Each number is 500 + 50 x the weight over its row's rms, rounded and kept within 0 to 999. Layers, rows and columns count from 0. Numbers have three digits each. The size before them is the row's rms in percent of the matrix's.

# up: layer 3 MLP up, 2048x512, rms 0.15, rows 1156-1255, columns 0-63
# down: layer 3 MLP down (transposed), 2048x512, rms 0.141, rows 1156-1255, columns 0-63
up1156 081:584506479527508470513516431503475598498577613555482518534490414439481546556457571464456499461499545469443547488487485488514483553445496410539497526424557455438499589456438424462547508420451396
down1156 097:507575498441503475422525517505561452531467437435431509461512437533513475487502471527595477495434525494453453520542584471526558442584480466493545571512543479494498532580485600632436383535493517
up1157 104:509441444467547490484516501522444526408541507475534492521447459420454544546487538545535505441509479520464434451586547497607416493481531558513459502435513498463505498473521506432485537487547602
down1157 100:605521530467503526596580439579439465451524513373538499495506527552546477448561423491467416512533526550549535454519428526566489473486475451492498440606444427510476547422542503478544519522454534
up1158 080:521533439457589467524438547527471546523519547452508437529519508498492504545498540510405430464481428432494605525456601433537456444531577545619582446487530462528463540577524536487441502472464562
down1158 089:567520490530513557523519518532566465515438554493539506450565472425569510508473495538453485522548574466481486401515438461444568482431519475476428515570415446633513516425495510476500517526508437
up1159 099:471505599415545484499492535424542439519479446493459537555509523494535546438492523504540545439425588523577395592516487530581496416561531495564529590474531541458407454414437535397483585601513508
down1159 103:516527439433435482509486486412584559466570522474466465575530483450440498450487464490467515605486470438507578576436477440487430505479493488472452503569502473441503465521511533530574486476495438
up1160 087:476480599469530459523511562458505514647511477439473450622480565474472610503501494474462535412415481436588568445435543512440479439564475529512509512545566563450520521563439518454462565507535454
down1160 092:498437519502508474523619487511490493541405449398469511458494405530459475505449431476448578483555474520475552477511464457487466446508538489500456465530535434585482521591650513527501541519566407
up1161 108:532495502450500444421442541566497484464547551463576512527454495425528492424426552531417469449441496485502544497548467535542484391517438496554501491511512506661550468529496528469537488486541423
down1161 101:473464490424472562508437502494535460549572472451419514484444428508505464591503449459469536508417470421539474488533443587487519467488505615506492590520532456442496453535514606555486510495493573
up1162 091:416460458428508460544482471426548405549491504466501461476574543492667514482471526566576431523481520465486529511391384533467569457450506504445527624579446480502555443500585464543541531457493525
down1162 102:430449517547538472512459435425475468414538470491486498543435543573489491476482464537431457478473507450533444512573495541523544520545521461477483450589474445539473552451521487505568542559486471
up1163 101:448564509454550513599440543568564584504499450542508473553514585471457453481589441568542547550545483472501533549562542535466462485592525529515460492480414527437574576465494466468505469445512515
down1163 095:472538522580439498545529519445567539484474572512519520473502457517524531567553568457461499429542477459505441563438555472614521549500540524485569539494499549474450519508517638514505424453452389
up1164 108:493551468508575576457505560535501431553396567521473586509573498450578472441435404420565553463491456440472495363497464432428442456435476439599473530448472478502465457589580465496536495510544422
down1164 095:489419471542500391518459478557484566424516521524492459458449546443522486509504433618437410515525452512573523541555456508501550556582459502538496519470545494520560548553446563550512586490533616
up1165 103:513509532556539548490562517485471461475598479383488430540577485462490562486500573467514459496507602549535450437384492492554550423491450463543455446450441587488483466501543453427436539492445496
down1165 095:525447436546522492483452511516452551462461385493492563494490548490439471472547549469531443448438460490462470433467572487554530495541427458503440468640567555519537491399494512542474482575467524
up1166 112:501397500542483531518518531515573507445576528532520516396466446444465533435541542544552514512490458483554587519503469432423546476521484532537514522503483584498560488435508467410537564495596507
down1166 100:519478437459581412490508548428534475448537583506550505504481497477398545497485554559558468490606454487436492469567550495565456474508513470491509466513394384466430553548550587540426439452668449
up1167 078:571492424519462427618640563546484420483600570497583529548505511489539411556529625624433505507458496531515606468521486533487472563543346533457517440420439446504516450437537513506489487445557447
down1167 090:410500458500435517503549453553563519459526501398455517539429511538460533537474477569516478535483534488428507452474609493501530549473418497431481508495460529440498534518479522521515560468376510
up1168 090:522585566475446514512515516442534573520445500460517461545524546579459514474471465436510457548464413504501600523495449543465513420560439426485546589435529459522527528516454464499542434435457508
down1168 098:421456564522581511542508527447450479458478571431461482510593475455520518510582553438542492526469475458482465499552383482543617428522509429576496567533474549576480454533581486534390488547536469
up1169 111:471413476482543453484571540445442601543557510447567514442532584517591506575456461638647428507514494466548513478479521513499480518474516489541506559459538461452565481505440516522450513440591537
down1169 113:606504543420555542489490535637466439598548507456484484505548566549600592537497481505435568481523416513491599411547465488601613533389493530506493453539553525559590501475524496402552539525504589
up1170 083:569493529355462462466521480439553473494534438456490521453533472476494520475516461496524533447478454346562488578542445518464401385623431595520513469407524448530435485498431483535436493490539505
down1170 090:495534502545429462556443455458471569558542543498467515580501503415594506560529561442545502496458602479462423531518404519569521435511551508504566493554577597463508509498539633456462433460451361
up1171 095:491410522510521484386421461530471508492601525385439562538523547545495512633550462571543441534497489436449548480409522533490451485513506465488456476588517580520554484522406470596484558453516459
down1171 096:535496515424464527489506476511440485427521535436489514482621520513410465509458505395552442490487522498477468536493477484518518603406472466416481403440646407509501534490446451489487439525508442
up1172 099:517529460543514559453404485513543463522556445610440463437478448487507495495511482503446518552575591534504457500515451441450473479496317446518540405575458381518484450444448526429539477436469486
down1172 101:472543501505573460473480434600559552520501496464534586504421584382534555466593409502464433545444499459391531440468512439462571436524494510555486448505505489551544549424584503425552611592494479
up1173 098:431521444499516472516432449564624500470558575529548479525449498492498442391397467480479507478559506463434596447515498427491481425555518466523439417516472407527447470547485473485546535469450523
down1173 098:516406494549561520499476488544492603515387518519503519476468552517560475535490370534540496500581567486536501499512441504551461485449442402547539548544542365484516448506480411533447454521474499
up1174 080:496473452510448366561540523528509433497529520485542483476497421468401480475569607465504545581525536475465535521431492435549581490534479400492437450581515555538519565467574570442519532546482452
down1174 090:542501493475471621519486508452490532434481572479505553474560421449560497515447473486532513570520501407484490418495454438396469470484571679360582535457495504506461568455446440427472518423512455
up1175 104:559499445484563492498502564582531568487444534421602506497500461511498512473489604431471481529562480480544568485455573481470597459532568448498434482535483486482468470576525485453600526540565443
down1175 111:500496470583557540465487453482484528456542535459485519543530561442542479468486577438482590461589514531500448455555538568486447554504441545607448605482550527517462458584595532444454510495448443
up1176 106:534401521470492459485548504520514608526464559591414501491470592502585553454513487536494464515424505525542499403497393481535535555535523575548479400452469547538365412449433439495512395471557596
down1176 100:544457530523521544379457492486538459608431604580574518480556500497502456478491444532627467554481468517528404488558535434497478389576549488576501507510514456455443473499527481578536569502524416
up1177 089:499471481507525547594471525454494413478468431526649526563525492521564584501475517507574394446410527473477501595490429464465565497562550496505524540544526501527447395521423554394498455489549499
down1177 095:504514441459517603524376489533449482521463479462526428483580545514427587547552454478518506450518579571481532521601529441396442452571470481490570474529470451494427425551530549429490497543534528
up1178 105:589518499577609505507474561449478573425476565538497487616464514426443447569535505543390411492492539437496462541477491614506408514567474468523569489466592499466508607520478650521527474505374567
down1178 104:549532522480486579401547530627522482527459502452428462443503482578511504527462589425468500548522493553503555478458445457400564524524515527513410503444559449454562542471504504456357540412516530
up1179 098:501501498638537487434469574512486545518477560481477515492423466444428552450521470490542477483494490399540512527484529458523513475550498484525376429479527397535478537563457553456420406535530496
down1179 099:453488540539490507496454579459583388467476526414503450613485400463494483504533439482458475557547536590559485502482470527519473546504415501505553505436461452584479599535466470495457567516525527
up1180 090:559398488476571465528513445517549462468567437436462364493425570409455504497544576572577576425496548480475487477443481496475570520539527501474444385556540525529430471483410570530604560487464443
down1180 100:516594427561537559436499492562537475506408479620544450484545579483520368514466540445457448506411451487514448538590504540460565438525511458457482545561513533530516456500471471442512551492491476
up1181 108:501523505504496429488484527504415482386484472589586480542476500537488535522520504397413574569492425584502438419521573475549536470579548550524526557614515528451515513462454455498480455470527459
down1181 102:460519447483475536447585515490503504558553585483468526475476451473573522549453533532505485512403597489536500464500494544424473484519489513505530370450492451472562598444448582461472501472532450
up1182 087:450563474518482470480431555568572526490480588471558453416521394556583464476366531599560574580567490521354535570438500502572419568441499496506514388481491519588372518610526516496502528498475497
down1182 098:507468524465546558456528466402545438524443499586477612439426535445486378500556508478453497451538546439521659485532478474474512490575489491541550389459480419588403441434547554519468467461519440
up1183 099:559515479563521498534465549501457464482554505535528489496551411449531485556462478407502506427414425504581536501457513549553584434513555394485383519528490584494529383521436465461378581489489500
down1183 104:532442594532506525423506522533478513433468506467608564576500512433507452438547488484522439545492507547459485555556486595480481431532461459553502442530528563553487423579532556420473431570552462
up1184 087:458424462444485451468397471524524451591480526494483410527502505433538443513544521479487489596473501537455419536448517527546428490532520384501360420480522539458449462420517446478508505433487468
down1184 095:428507525509590481541526516405398502445472453548515429491458471391461474461453495491498457489473452559633554468380495411528531444520468464519589502459475550421577521491453475437459512480465424
up1185 087:481548491484564560518498505457535473524515475473504555494451527519531537494525515491462521497548513516458427410517418537496571539527541400565453537498479528452454472558484508543440579465498431
down1185 089:537484548470610455531541467581531554456518460496399437496542447477438463520525566494457451471516568566569434490517429502527457436591521485418603490495467571597621530516524584601515559479457543
up1186 103:505437499474537539554526479568441455601519580568571552472628413572458474560490495580430455545441477493495491487480458469507517564494487518488436444493486404482493483499538531553516463489584537
down1186 099:596465512559511460495469448458420474521520458464432483566470467480449542621552550571450442460521571427386543459504464480502432489461474550517547591500482516447509500459460589453431478559502566
up1187 106:376444536539547505546426420521533401499566501463540499530489582509509470515544502465624575527520479523345533464501532432520487433523511468533514489539473506528537408503506461401564561510497465
down1187 100:563587414556510542502482485497463533525470468464393508500552520597460637518498495511489493427384513464461456391591526503434523471439467551482445457486470487536508504509589606532429392500552428
up1188 099:504572557482529501455485458482554519412512592547533459498532546511611454493453540497427476512431544527501527496401427551380526561428460538536552579528588525483471567617554533500600524431510497
down1188 109:444461444423396496573530467412494397598405476477511473534516499534484586449473404544474510518534410560587404512480601451603465468474417489465438514528626506420572533460471430490443491620532544
up1189 099:534478491509450551458533532454508417518599403506538530443547461534531571571518506461562484559443423488495517464420455492483472499452517494472524470506472560455461518455464511589523437534475505
down1189 094:438462525582504544481482474588464513525509473536497531598598521562426414482490560416432527480509442535545521569501584522501450530581537478640451408448468520488493521460515462543540550398577506
up1190 094:523523440431489458457444456581528517496446478588588471455428497562522558432444426515515450441450482460529532453464516353537490547394476468518472527388516376476432434421528568476589503452504542
down1190 092:432452426464431459533579505436487510482543432446454492537484470587401455431467471476548502484508476488510497496468537576444515554521537442420483564345497459396545524487578555528517546441581515
up1191 092:497474475550467599418472528446457515478508425523574443458536491593524605492529534471538411405483448528580503593534441622456491585544490545483502526500470547320482498518567535578481523489546491
down1191 093:455494548528551451640450523507504457514472503511501508418435533489564505560476418498502558540476550501607517475490549463438572393516488555502571502508524520576507557581544408513467476470517501
up1192 091:576571560397533488517613474487456502476548492548576463485457517495503621495610468518548492480425520411463450518458418491572499556525468516523454468576522477447611442476513480419454550569539446
down1192 105:441500487463446504556554502425502466501556544538427431573592548554477483522517543466579562544571539557569542463416497542498521487388503428421389346432411428520442483546492582459475501437491478
up1193 093:474497534520537452495541561453537483593536489466471567485497554446518508519525443539475541526466555489547496606499405475525489478524486476472471510483409568466589465437494506498462415529534530
down1193 100:452531556468397517427455518508425483413475493563520536474497574463482466433523553463492461526468636438559474503436479500499440468589452518387533511534449478630558466536529408493363453475540492
up1194 095:476489515546568544499494536503540567430606578475474509474471452392536522485515595593497542464503545516514486502535567510540480519524479418484579477471501513445485509477467559549562536447553505
down1194 097:467461597449524496532479448488549435479427402438489481495525434414428510491577443441525473387526495498497535529468420565528362483475517539395432472550428485598456521551492382505567426433472516
up1195 101:467472577494471527473584476498422603504512559540457446521431529403464416483553483508419443517529523497466502530455515437435460533488527468536392443468508506424573495534575496488576520462567553
down1195 101:506540454482473472447407527441573454539492545449535575419514519508421525533540498476461565518562482523473528521462457533547463496513450560479562512501468472506449496540468630556473429485427581
up1196 094:481498461570520505555389487512566523504493573498476448463442571516519441543506537560545534490549489562463450565521451534447460495509600576369617472534594402459465393451525488394529550541542464
down1196 104:477581524497506455493603464523509520416571532531540460540500478515400553477479490484536609506511530504495462572422484428547504512439444548639461563442503438553434439464521435493522505532545459
up1197 096:452458492553529514477507455381532438538477489392483492574589496469531453506403471578512484462571506530498477455459503526454560504522460489476568502500526460586491468477494479503525485572471458
down1197 103:532484566470435419507503484497478527531540540517568526431474536456469496573540463537527506475529536449395492502520590537570584467514474511618441435604487516484479440554566556581574465490539480
up1198 103:424512455479500570544483452427602599512507476521463503485468490561439519415555589622476533546444429444554539446564535511437510523511510432464473508535440479516497428488547511450467479514444551
down1198 101:592590483567506505474483493490469533400570543473540429508546519404511486521547515406486490482484414486435552433418451451449446475529602516557502599591538586499517466513471506546497478627439435
up1199 090:520513509465509540568450586573473453524442517489474560460381461550450567561554429504494415490482455500461502482491502503409518519553425493488558432443634547427488555482539487463549449534437455
down1199 092:608461544584474526521496607467517550435535469530431487612412411465502522403500589543530611520521444510462552454514445552442509481533553547488542495489459488503521483460541458445488542492508530
up1200 093:546478424448538526479473445458434517484350442524526541468455521444480568391485456567483538400513517481467499472450437536479496572476542495530510436465439554435482477439419473513563524585503520
down1200 095:507523550444535598607454485517488595540454444524533535517448507496573446548506481458535394459475529526521495521531432471467571479589446476511453475631549531500473454614465542510444476562583490
up1201 094:582459506532536478531468534451486454550492504488450444498479440515432494484493567530410520538520409417500548446558476492468467588547473464484599439535479529514503439477459478527549468481474429
down1201 091:469538474452458497426416556589419580470514470418523494489534553428501480518501521498488503447560519546553544495551483496429551401492564567482539408599483543571566473501534433461421463480463539
up1202 102:559537492383512528560482477452523480446542473519565529468476397568571377405466534442497509502456424525563494485490426471541482544495402496621570570585522564453527415495493530484536454504465511
down1202 104:508535515459442518391484568604397541497540447507490539533530479506537546421461436404543479527434488392416506595568479586493494501485566540489515473548542561589533471374481470577407557544498569
up1203 105:490452508491559444507587511592461541528503449454491413560540512463488393541568487490482454550454469533563428602485413468535492567486500513520590505555512433512457456498558501526546506460578514
down1203 104:498452531565521518481543419399577532517501475537486522425526511475521478458491550391510507488511539433591608420490552519398439452563434576577579525381451466501452490543457437470398526521487531
up1204 100:542591453398502525513527462526526457463505490470398455424516541452590422470534539529510465523464455528484426440520410411364464568512558481495445569548580491494513504555471516458479545532486459
down1204 097:493507484474447531465610545413524540533504464470458464574507480598461488483500558469604485534544494513535441565436505486478475554556492539336558510498526530456498578465513497483559430595424517
up1205 107:513435533559437503415532485455486474545490538485458492624496464496554443517575454540513470535538494594467470456558510492495484538603428606593451474526613518508385453429413528518543528519539395
down1205 110:491529453469476516562576466460431509536516460462413483500481473533428446539541493538452524499589547524537472560506445483556533575504526520528481580440595548488482458443433514481463453571517497
up1206 093:510436522492506474485482533536452507416503551510557424503527552587465562524605518575561464453500497477560535482553401559368548429501500414547543513459464537391528374461529541481495491503537462
down1206 095:516478605458504531429493510459545474491507514435470521500510500442514485480350494534471452452533465506502563496580483571428475516472477510532498430506457551479565571389537482445504531455488465
up1207 088:533504571429555506442470382592558460505524543440482487547538555606484487457551447528461511529545446474547470462431536403544479499530492454495513399598486532482501487442502588526563454473454422
down1207 091:560512533476484622402548577550542453551442492433545547521467518425508563488406379629517556487523491534428390474589529587482443542455488496532535507488588576509577545427393358517565520615560541
up1208 094:465598541472502467468528534559376406479455634392449527512479532509522547520524489456577457489478446512595501471496435504589525496574498411425489514446537498550619497519461483495467552482437530
down1208 103:508521419524496541557471581382450449499452565529429468479515502496552587491524340560478523434481493487397559534537450485479509396495518536552510478570459462575450525520532545520543602528528529
up1209 099:473479519509400617435528516441455631509435459570506484513502552528491616546426403411407549536466501525522450541533503504535495481475499432478530531461413449461476579479559438476505469463468604
down1209 096:595488514508460455604510447502571520427413521423508554434547527546574522458465455523500497490505411549576575419429494439475583540519559504508573525540581512510485554587439538433467434532446443
up1210 093:525488470525656528530548464548549458475545560485426394464453487436444474361539535477408444474493486635489482538455465490505391551568541459574446475572544407434516562493460557553488565466497470
down1210 099:451556411433427603496459509453441400554544445483520493544461515600542523505584444420585477591515496454515518459448541495471506502465492535557495452600526562488439518515529546451490547468528494
up1211 100:516480407417496351476537467474482439442522539490499421513442452590426449537550504449470453488533466455573429489514559514560491536528382490569511413516476412440626467602491511523510595453471568
down1211 098:562531569546433533535554437554473487530510465538475457543543576471577491488543479440455505548563579441381499481437559494497458560437543508524540499595490429500508473552463439554461499435553566
up1212 116:613451489519602491460533465550494433487420532475434471471548503558587514442445493468531477441538566434558485554574500460406493466568513590490532505523618494582545502496550460406535532542484488
down1212 102:414518470524527502579503472546517476504508457521482443448435473426538516494511391483469591571515489585461550338510564562485540447460496482526406514405444497523528552487484551512468566391615541
up1213 089:471597540507522426430556473471536556500497466468476523419504467485397480476526402514527547530540593516486433486562458522408488591414540536560511532484457569545526456556618442525472549493590580
down1213 095:507508525470467476531530525456431495555442388506573475563432456558427479541589556527505455479501505476563423448487575500463497421515547535496529585576472538551545445525540452582451570506479500
up1214 087:483528545560520507474485475457455534477526438506432484474552480466515570475522470424470470538519503544482505452460491536567579527556442582550541499511380521511569604522437588450581540584486426
down1214 093:578467520527553469510518490468531514542465457498509563482475500446483471475487399523459500508490529478589492520498454534531450497499468521438545539443451616549464521552515579472469483545495510
up1215 117:473512492412494407399537511454476466530511525492461473446434448403576556591455570503573630513530533511528503508499580496521526443430526563523493471448561504545461549533589480495447548463536514
down1215 101:475499515506430568660450442547559534555542412504463403548487508475444526499563442442500499474551557455453456483453466597539566518490489500391500578481608539531474450522432564545444454470461468
up1216 112:457557516524453443550471443500453493537529513535499501471418558487451550482482566473496551424526474477434523512481467435547538546390503490596548502505524465536513528472514506540538495528481549
down1216 099:509451443474505523553494514480578495397457487557464581525606466507464508439463475458516517466597496560415466554543435491512497455607463552444436522482510520458580433474531491581510503424635592
up1217 090:442487552607484563498542406562499526445540433436510477553500461438464462556413554448486564558589666474431422539500433460468447588490538547473489538383540623475516580415539523554469514482485517
down1217 098:492489425454489499542513445536587430589432496572582542534554525514505524439576508496507480477434463458485408517529573463477474474547539462480577360513471550584468523488479462427457425548518566
up1218 094:543499445515501543430405458519535526498531484556560546381536528551480421565477478487453534504500454472511488474519479503445554476495472460465542464540467389545490465415542556559493554468422486
down1218 107:442550494421480550547499431545546511532535462474469461479485451500543405526534468546463480530529516520434424501477449588465456553475478476558454516483575491513558465554569542444459513451493544
up1219 103:400528514500427517436505479562499466536552571608596477429489478468512433486498477493501549465578481475430486520560481473507380532504584497501589512455527534559434512474443483483475530556528469
down1219 103:432457468487488507466548406563520459482579538560467525486419492461411489634450524541483443502470497513467483484478485527503546513566437439501546460509542551425461497515534578483531567473475546
up1220 091:540476381431472516485525525422560429441404539495559556576435510492425521561556539473532445478506599526535462540460488514490633456529476560590560465521547475524475525468441562450531418584519516
down1220 110:503481447496492433507544492483556491529484545522422460444552490524505447500535616535553531511544614475550525533544573421494452533477532531476381453421439530416638548483412477546507526454494520
up1221 116:548499465546462495514487517575551499501478474517464474542441525437518467428484516450480567498415439521453598530425556405471476462446473503561499514522567481563555464389544533601493543494535582
down1221 107:440578492395520429506454488538613479554550555449539525479569576643424425426570600483568486589547629544533461532516457434563549528458441542451576550480554562484558536492483379512461531544539501
up1222 092:521544497508539512527505474438498497419545530504520465401504438444488550491484588519570434418551491561511565514499431364420518502428509445483510496481508422579488499523631483521502469522504536
down1222 101:482578526675502490442518392582511467513656454473540449525454495452527436576520546480479457496549469534474565542446571576476533478518532533601466501458612482581540508435475504511532500478471457
up1223 105:459378434582494567441509491567520523499392579589557585465573447514536551499393486468429448554500481459609592392484517484529466571393362459520497476472624528527464505465551510526458498521549467
down1223 099:519539383410465512544497601535494504483539553567479426492520557477510470595517381502551453457504566559514462647503458556498519481473517459468515610468489583459518479504491489544524495454386522
up1224 097:478389475498483474513494560583468528579487478516395495545527504579414578552547396539438407457538443396531609486573425490428525451441452555521589488502437513453536511533485480527435471514565415
down1224 100:492554515467563463431434509514538509517506569520527561498463447480522422448501523440535504433502408518432580506475538555374518465450525560512494452451530530721501553460532491464486467561459474
up1225 090:478536487522555379429605484479552525519633565520472552510559498553477507518506563430497432518394536513504529531480427494491550523493517504506537475450526447500544528444453499475564531520434542
down1225 095:500444477520603514502551555508593518444445509449512554511480463512595448519542453511455515481492536520505443511397603422431578466485484492495551497478492477518502498513427526453512411489451489
up1226 106:385502552488488578463517459472490459471478483478404579492529504528560534451460487554506456577448500526566438503573476501541469555501538504563506520488527474498413474411483475480531512569517486
down1226 110:455495439615474506521452503564464548441498591565549462493489470546459465556504544485462529515404504404506487401535577538458571560521406536439556617466456561516532596610562560443482485525504481
up1227 095:508553486490466502538347444555507555469532451516487567515401537444511518597490529444468453518639588635473405467526531486499495494531584460483526526489561518445555400408531406500534556495519503
down1227 093:607426467508516564486472525430481475543418474565559445550418430567399461503616451643480471481485473416371546479461537470493658626505503448424508569482447527526483459496545470455446505496428433
up1228 122:452390482425524494516341547529495529493543487509512489510463514494458508444563541513554474495484443583475560395489562448498421574439439509555399512558457503463544483496432500491524492482542600
down1228 103:488445496543481591536388426456523487581386516497533490587488467507399569516440510523493534530580463481446443432581531443451498439506470515495467504639383486487426527509475503412546436465600473
up1229 111:457487456538446561597437512508438525581493518419618590456587446533524433425415455519425478486545525535625462559458438529558570460581470418552495469522457468494416577558507505539484498449491436
down1229 099:438512474516562482521573501628462480436485536589572610487460526512481509520572606465435487476456559484380422423480556460504521545512543538427588540467461472493548388444560523477492496595498599
up1230 100:482559491591469472416580505538492562454569504511479527526466454491516430510583557471561479547469507508494519497581460421516426468504529422507500442441498576488490620442527473460495501521409504
down1230 099:496541541497498464591520470498586506461474533436504505513686521624338529450442513476487560475546454383520491496513459507581512580400476518458531653477435458581488512543498398506470461592522490
up1231 118:480586511499480418503412463535543391514491546445517540378544536494499565502480461527453504521469576507451575471355442517435510447417556440520521433527544442588516503468429443608540555469485503
down1231 110:470435526474538549392526526472556481518535388466455670570503446597477511542526518591486440454419526536451530516475436529597514461498450467459499554558441554515519538511463475484519494508545546
up1232 107:470596486477472443484490515481531424558496486489525463435482503486443432500421485452564508553451483574563518514480504613489533477529491502512584504553548500535627482506511398471482516446488386
down1232 106:595472460504451537542447533531480450479507493486483438459504478572474524538516472555439405546476474443607452549404549504500370539498534517519546414405504519579502526622400519549462479469517539
up1233 091:586529495513476393494522450574516505447587505555484540399524462480537441460447536492541525439509454495428499493459498465417539532586582555498476575483448460443507492500488539540449549499485511
down1233 107:505498482458590527476523480495519555557499519536507421409442535424423486485611486544487427510453392443539530556577470564489430529468622542530407431556529490432536489443470451505610475535542457
up1234 122:553495496525648458574517513511571549478497556453491484594517411533569548414440492552466503505466540596423476414547399522544456510456514452613455478549559516370495492560436442518605487542575513
down1234 115:553453544422497428496587489549480432488506512468545436389589514562441549460458473394593483522508476474428523533511500585516450475545535460476398437554584554517492493568560519473615468496446492
up1235 074:489540532539516487478512540435491509520469505440455576556536525583502502451464476516508455532499496508490470552419477424446584455601475539463506540489544497502514501576613532534578464511539421
down1235 084:545541557503590418517497529482486473534480479476450503471492528490605486532453456441516566573487505484534512528509439586531604543502617490475547477579554497444498493535507518469422500521451480
up1236 113:491598423413549497476497494581559414533445506439471399564468486486474437582522572590587474494519526501453562485542352432509580413542475481525510540613465505528567524589485489454490438466535544
down1236 110:538472461510544492457531466444525581503560505539505587496479439480525439579632454493456453521474508494550473504484512512426453340523397462525528512454513532442546443554371489494524513451595392
up1237 111:460484472471426490484528458520455555478574392434487528547483581566549580533455546527477480476507574474629538567474543493528504487648554584498533517447416551503493471497422576523586547471536516
down1237 106:461514433480490489495428602549492545463584557478429559488435524457520531553500531588518568551487447515571499444433464569478510525569560548496499454549495474473561509488489532437458548446528504
up1238 098:512505549446549472528443561474522536422526523445504517502486540509632490471513536474501441520478377550565565515449412624477559450534510571529591560521518571472483472473490524449466565484464607
down1238 103:559476489449437487549451530460452522539419485501569445437593497440556505493536496530505550438472612540484489433596559397583562481500465476492613527450549476520549478557446524520480412394444493
up1239 094:533591547460568517510508555513527510472548534506466545508562425557506579511475439436454552464466619501477498444463411561407507368532491499560492457428509498524437538544491453484534549545462666
down1239 098:530466433473526447536569430487492532518531479553568458550579418516535473584496529477546519503459450427556474577538474582528477554514511474483556531470522500497447423518556557547469549505519494
up1240 090:589553588512456533507514500493626542468482465486606498480523506540501534547486615500449559468499471476497496455490361466443564578527495434493545495447535491455523447520481499520487491426523633
down1240 100:374490459550461462533515543469490472431502503501489513380512587469514509533545554406441559551442447519415469590540601481469557431587543489530522492494602508487441549437557522500544451504486513
up1241 095:489509574538458469469509439393559514530503498444385522418520586434507519474565476450589458605475507515476533438567598398530583473478446561495473484472557527558540562485478396523479489500563442
down1241 098:594506637470404503456457527580402518456541461542509552455551445400495508541448553460549408559390508506517530449507503531474589525665562537569464457550478459466477513557414480394504497470477537
up1242 102:486495482491571552530561448486416509498544592446537568530517535514580539501503535483571460508488529462519547419527515511498502416465485454432599494525538503476477414497532458466592450474437641
down1242 102:540547420479481401560526466467448501527446473509572420478497475546461455494542441485473501458452533508407527478487514546536545479590459520523511517532527546533503537515367506496420551454512444
up1243 118:460538532484417504471550539512429446421537522457551455535492587509465512489524514542520538529499556566485463501467557489542586482598585560464453491555488509499563566429476547384514437464477418
down1243 109:472436501506496483522516528495424511461497588504595476482518513492493492462469562610483470536499493469544455565545457538534507486439534456583480441537533432480570499451554494564506568385509540
up1244 130:479643501500524476565507430626545438472481490405552504407500559464439495464421455486561476532515513535476508482506518471423415418537439536650443502538629411555562532512513471541545535456581387
down1244 106:527514503494598476501467468507479471458435493524426544535476447565470490577504527513500509498470514493494404484478497440533595537450424526531558529563392496430561473461571541521515479519475504
up1245 089:534509530456508455482474560551551580438518444488552528539509494498463471557483449451542440424548484531385506456563544487512550528430551458509560443575425491452501460498584569447547553478557500
down1245 093:498494512484414485512483495400553478514528547539507430466513501406476565575519459541513500458500487507567448554557472576512480546529512481515555478478498529527440567657456515547523529383488522
up1246 090:520527466522455470473409440492498414441401590509611565555509561460508506436402497425493495492568481537607484596481522553486511500524599514516504529534504440502478456539487545484568604523477468
down1246 101:464455508464532544411462401461492414474585417423529464567560410487596555471496488558536497557506488435526420579454514512514491423493490454470538561574542572464508468467512545541572546489510446
up1247 091:446526458456548488445468446424501605469449488647496495440496420459399508516493431434538473468483508440450494508476558439503552465536494509498566523558581510431535526489557488439558544456490495
down1247 097:569507552439448481532486532531521498510472551529537584561514536598519461553565534455576440450478504480486482498544472538519546478512575490544576449499465516550553568520469512510509624509536502
up1248 109:513410508498520454448543465568558457551528503464496537552406576395534516409462539471485536554538453478525445449486520566506552601524529420507529546501531511599529524462461533393422506521468393
down1248 112:543536452540523556526489507533492422463614500573480515479595454535456529575484488509439491384503588505461433507495512456531545471511537520447494410437411491584541393573633533628508486503476450
up1249 116:540585504539551510438476387519532426484492541537473548462414553487516441438486489542520561541457448504456419483509599475604505561555494571512565528511538541482453500436413528450510511454525515
down1249 101:489569630414562430493472485562490626417552603456500565431411504417538421493406465538501480508626410490530497432552467462441507471436449518533457563467499530512548537481576458476545486533539482
up1250 113:601537485511504444480572564469472529579593495556505534626488459405533520512472538556544476565482491485528470523490449443475475560507539581564520535418564512634416601537515506422612421436394422
down1250 109:487473545472531506497509486448452479471454462514538507508528504553445417473461576526453542521513471419513558463527496546502489542478488454556517425465563447468525450454468510548551560473567405
up1251 092:449479470586465495471463527547456509474536553466515456464506432616453492502473428476590497566509556526440572523555450490526476464471442525487519506446545473549451445507508536481452523530488410
down1251 097:479491495500501544488407564506517554467434431506558534506515570459422573442593472481536444555489417471467500474496525493520407497480543502458465503455397480553411469479522490501448484590431465
up1252 088:495463463594514461542568549422537458535492445504454516558445456521537520562497576515555435501436503573495511477463486530454435496580563544496480410488523494471523399454465472464498555538524525
down1252 095:535586514543456573490454554530455524498500470461474516547552600530559490481417567515465467511501490432459458496529434557465388431510482438460517621532576464485506501470545551554358531576465471
up1253 109:489554516489456398510589473525443518528488514516521498482466504464471512508445514516546467550510570532629553479489485516362417407485402518535570480501472587551552468481497505367544444469549449
down1253 106:423539447501500560575561584451465468517509595423446501496487499487585518510458529473471619581547590606573398454538555527468439516508502517508499472467460497526481467563523556562576419578482470
up1254 080:516458494560437599468478419554554504565560503455327514627511501526379514483442511524427465534509489539477506562528449531475534502465547510556535537486478458510421535480384549504630505412510408
down1254 095:519581468508585525510590478550575483484525555428578512544482521551437501473506569467422438483494514472538423515444452453511453524471523477495569558521428475507521515495512529519501494469625490
up1255 090:492429453378485460422486524424543479484608569514504504390431484566527532537409578505591557536529504568539414489550542558544520487451488453503463429516535475479501512548537578531454537485516531
down1255 087:507509585565461582569489591470621467496479583429496520537569559460510440476495502414435550457576458423468540455496595432474463425435484458441470507561563523539473478440471553486545441497546507